Weights of a small transformer language model: 580M tokens.
Each number is 128 + 24 x the weight over its row's rms, rounded and kept within 0 to 255. Layers, rows and columns count from 0. The size above them is the row's rms in percent of the matrix's.

# layer 9 MLP up, 1024x384, rms 0.0433, rows 563-565, columns 192-383
size [ 94  99  93]
[[110 176 164 131 177 127 156  67 137 138 140 109 148 106 156 171  96 152 100  79 133 143 128 136 124 107 127 157 149 139 127 123 151 157  92 116 148 131 153 119 109 153 163 183 100 140 156 149 111 100 116 146 143  99 128 120 122  84 131 137 132  83 119 132 141 115  96 105 134 152 161 182  73 160 142 102 201 126 144 110 103 136 163 143 140 157  86 131 110 110 130 138 100 170  81 133  89 109 157 111 131 130 106 106 120 114 154 118 115 149  79  87 122 124 122 118 124 131 101 155 106 152 152 150 152 122 154 144 143 112 123 100 147 158  80 133  94 156 124  82 102 124 122  97 117 113 146 139 141 136 131  82 168 143 120 105 172 117 132 109 187 125 125 129 119 138 138 160 122 108 113 100 153 126 118 119 146 172 126 190  91 129 140 133 120 121 101 147 130 121  93 124]
 [ 82 125 161 143 142 134 147 146 120 124 119 116 118 136 145 110 132 161 143 170 161 135  85 101 103 135 160 142 173 106 129 124 132  98 116 140 136  98  91 129 132 163  95 133 148 151 115 103  83  79  81 139 100 151 140 116 119  81 153 119 151 133 146 123  99 123 131  87 127 136 116 114 120 138 116 136  96 123 107 117 149 124 111  97 118 111 160 117 122 158 151  96 127 111  98 168 128 139 134 126 128 152 141  98 110 130 136  92  80  75 108 164 143 124 148 119 107 110 166 101 152  81 112 148 130 109 129  95 120 147 156 143 131 140 122 135  96 121 144 158 174 119 153 114 116 143 117 128 131  85 122 144 100 166 123 115 170 133  79 125 120 100 128 145 118 153 133 134 116 154 130 135  98 140 177  71 159 150 106 137 158 138 166 134 118  94  97 142 124 140 145 106]
 [144 144 120 172 141 173  92 131  81 131 122 172  91  69 125  86 123 132 146 161 114 128 119 169 168 119 140  94 141 144 131 125 189 140  75 136 137  83 120 129  71 123 116 130 140 123 104 113 147  98 154 138 131 173 141  83 161 121 137 125  98 118 138 126 120 124 138 115 141 145 112 165 119  76 166  82 129 125 118 134 158 132 138  78 150 127 134  77  95 111 122 100 131 150 101  96 133 141  93 106 138 111 172 130 150  83 131 120 136 131 151 148 122 115 114 116 121 135 118 158 166  75 120 172  94 132  86  89 125 113 147 119 195 145 111  76 138 109 121 112 130  97 153 128 155 136 159 125 131 155 123 157 137 105 136 116 169  93 143 133 121 157  74 129 133 122 146 125 105 160 140 106 148 140 145 183 129 114 113 145 125 112 132 124 148 122 123 125  94 115 163  92]]
# layer 9 MLP down (transposed), 1024x384, rms 0.0376, rows 563-565, columns 192-383
size [ 95 102  93]
[[113 104 121 117  92 129 145 163 167 125 121 148 118 115 134  99 130 102 176 149 169 109 144 103 127 119  93 127 123 132 143 125 151  94 133 110 122 149 111 156 120 122 101  61 109 150  92 126 144 159 134 102  98  86 150 119 130 127 144 116 134 141 117  66 140 134  94 178 119 123 127 131 134  60 136 106 105 144  99 124 134 135  92 118 132 103 115 145 156 132 167 122 155 107 125 140 167 150  93 192 134  94 136 122 140 120 125 124 156 131 157 178 155 117 171 162 120 116  87 145 165 122  90 155 132 153 133 120 110 164  83 136 113 172 122 125 151 101 115 170 134 122  94 164 132 157 113 128 130 108  97 130 118  81 114 154  88 157 105 178  98 133 135  86 110 109 153  97 108 124 118 140 106 154 174 132 114 117 111 118 182 148 141 121 144 119 113 131 151 151 119 134]
 [156 135 126 121 125 151 135 106 138 150 132 160 128 125 136 152 149 137 158  69 103 137 130 101 123  81 149 109 112 150 158 115 118  84 134 122 115 182 147 136 157 106 153 113 149  99 150 128 136 171 129 132 167 139 122 150 128 161  95 119 103 145 103 100 111 116 125 128 120  92  79  80 125 115 141 132 140 143 126 137 120 137 117  93 117 127 141 124  98 160  91 182 128 167 161 140 136 115 151 112 162  85 131 139 164  82 105 127 135 143 129 157 112 100 128  84 152 144 118 129 145 152 150 128 153 155 113 111 135 115 105 131 103 112 109 134 157 160 144 133 103 146 140 135 176  88 113 117 151 181 105 116 139  79 147  92 124 123 172 146 115 121 171 135 122 111 139 115 205 107 108 149 109 143 140 148 146 101 113 136 116 114  99 152  96 115 124 126 102 119 104 153]
 [121 127 116  71 134 108 184 144 124 121 110 153 151 117 157 165 150 122 121  93 102 170 147 144 120 107 111 152 128 137 105 139 130 141 149 132 128 154 145 114 133 125 170 122 104 110 110  96 111 125 122 120  93 117 118 162 107 121 173 115 146  83 123 166 152 126 155 165 128 109 149 125 156 169  91 135 113 106 148 148  86 168 125 154 106 123 128 177 148 134 122 176 117  99 123 154 109 104 154 122 138  80 136 132  69 123 106 213 138 101 110 116  96 160 150 170 161 141 138 144 111 145 122  93 159 112 129 137 109 123 126 127 134 108 132 122 117 146 154 162 108 150 103 149 111 145 104 143 133 110 109 115  95 159 135 110  82 139 154 141 138 111 160 103 136 136 123 112 156  90 121 137 109 130 134 103 148 148 161  92 141 135 126 142 110  91  96 104 208 149 107 147]]
# layer 9 MLP gate, 1024x384, rms 0.0427, rows 564-565, columns 192-383
size [102  99]
[[ 94 144  97 104 113 150 156 115 143 166 128 115  98 113 182 154 103 100 101 114 138 143 161 142 109  81 156 113 166 123 161 135 120  90 122 162 126 112 125 147 131  91 134  83 159 110 156  89 148 121 150 142 150 130 106 116 125 146  81 140 123 132 136 104 140 123  92 137 147 151 131  90 129 100 144 148 145 195 114 144 114 121 121 103 155 133  81 140 157 148 101 178 145 116 120 130 122 116 159 134 155 105 101 147 125 105 113  86 121 141 151 166  98 127  96 138 138 117 106 112 116 132 106 137 129 160  93 119 156 152  81 134 113 118 159 125 129 196 179 128 149 111 137  78 158  86  88 154 138 177  99 142 134 123 110 132 126 113 158 120  91 141 121 146 106  81 124 112 138 138  93 152 103 153 140 121 147 159 123 168  85 119 150 127  97 132 134 197 113 159 107 183]
 [126 125 109 113 106 142  97  59 108 136 135 138 127  92  80 134 126 122 163 163 176 152 145 137 160 166 172 132 145 114 145 117 143 151  96 125 105 127 124 147 133 115 101 142 137  92 120 175 144  91 131 110 152 137 130 170 145 167 131 135 169 163 149 115 108 149 157  91 144 149 108 142  99 124 154 114 114 147 172 134 121 106 161 103 149 159 125  71  84 138 138 114 164 131  90 140 108 130 127 145 158 119 124 151 155 151 147  84  97 127 144 106 131 129 116 116 111 128 119 139 146 116 132 123 117 147 101 120 154  95 128 123 132 128 122 127 127 108  62 136 164 117 151 121 137 144 138 131 151  98 131 160 183 147 120 133 145 120  98  94 114 176 120 121 126 141  99 141 120 120 110 120 128 157 123 157 158 115  93 172  87 131 171 111 165 139  97 156  86  80 148  76]]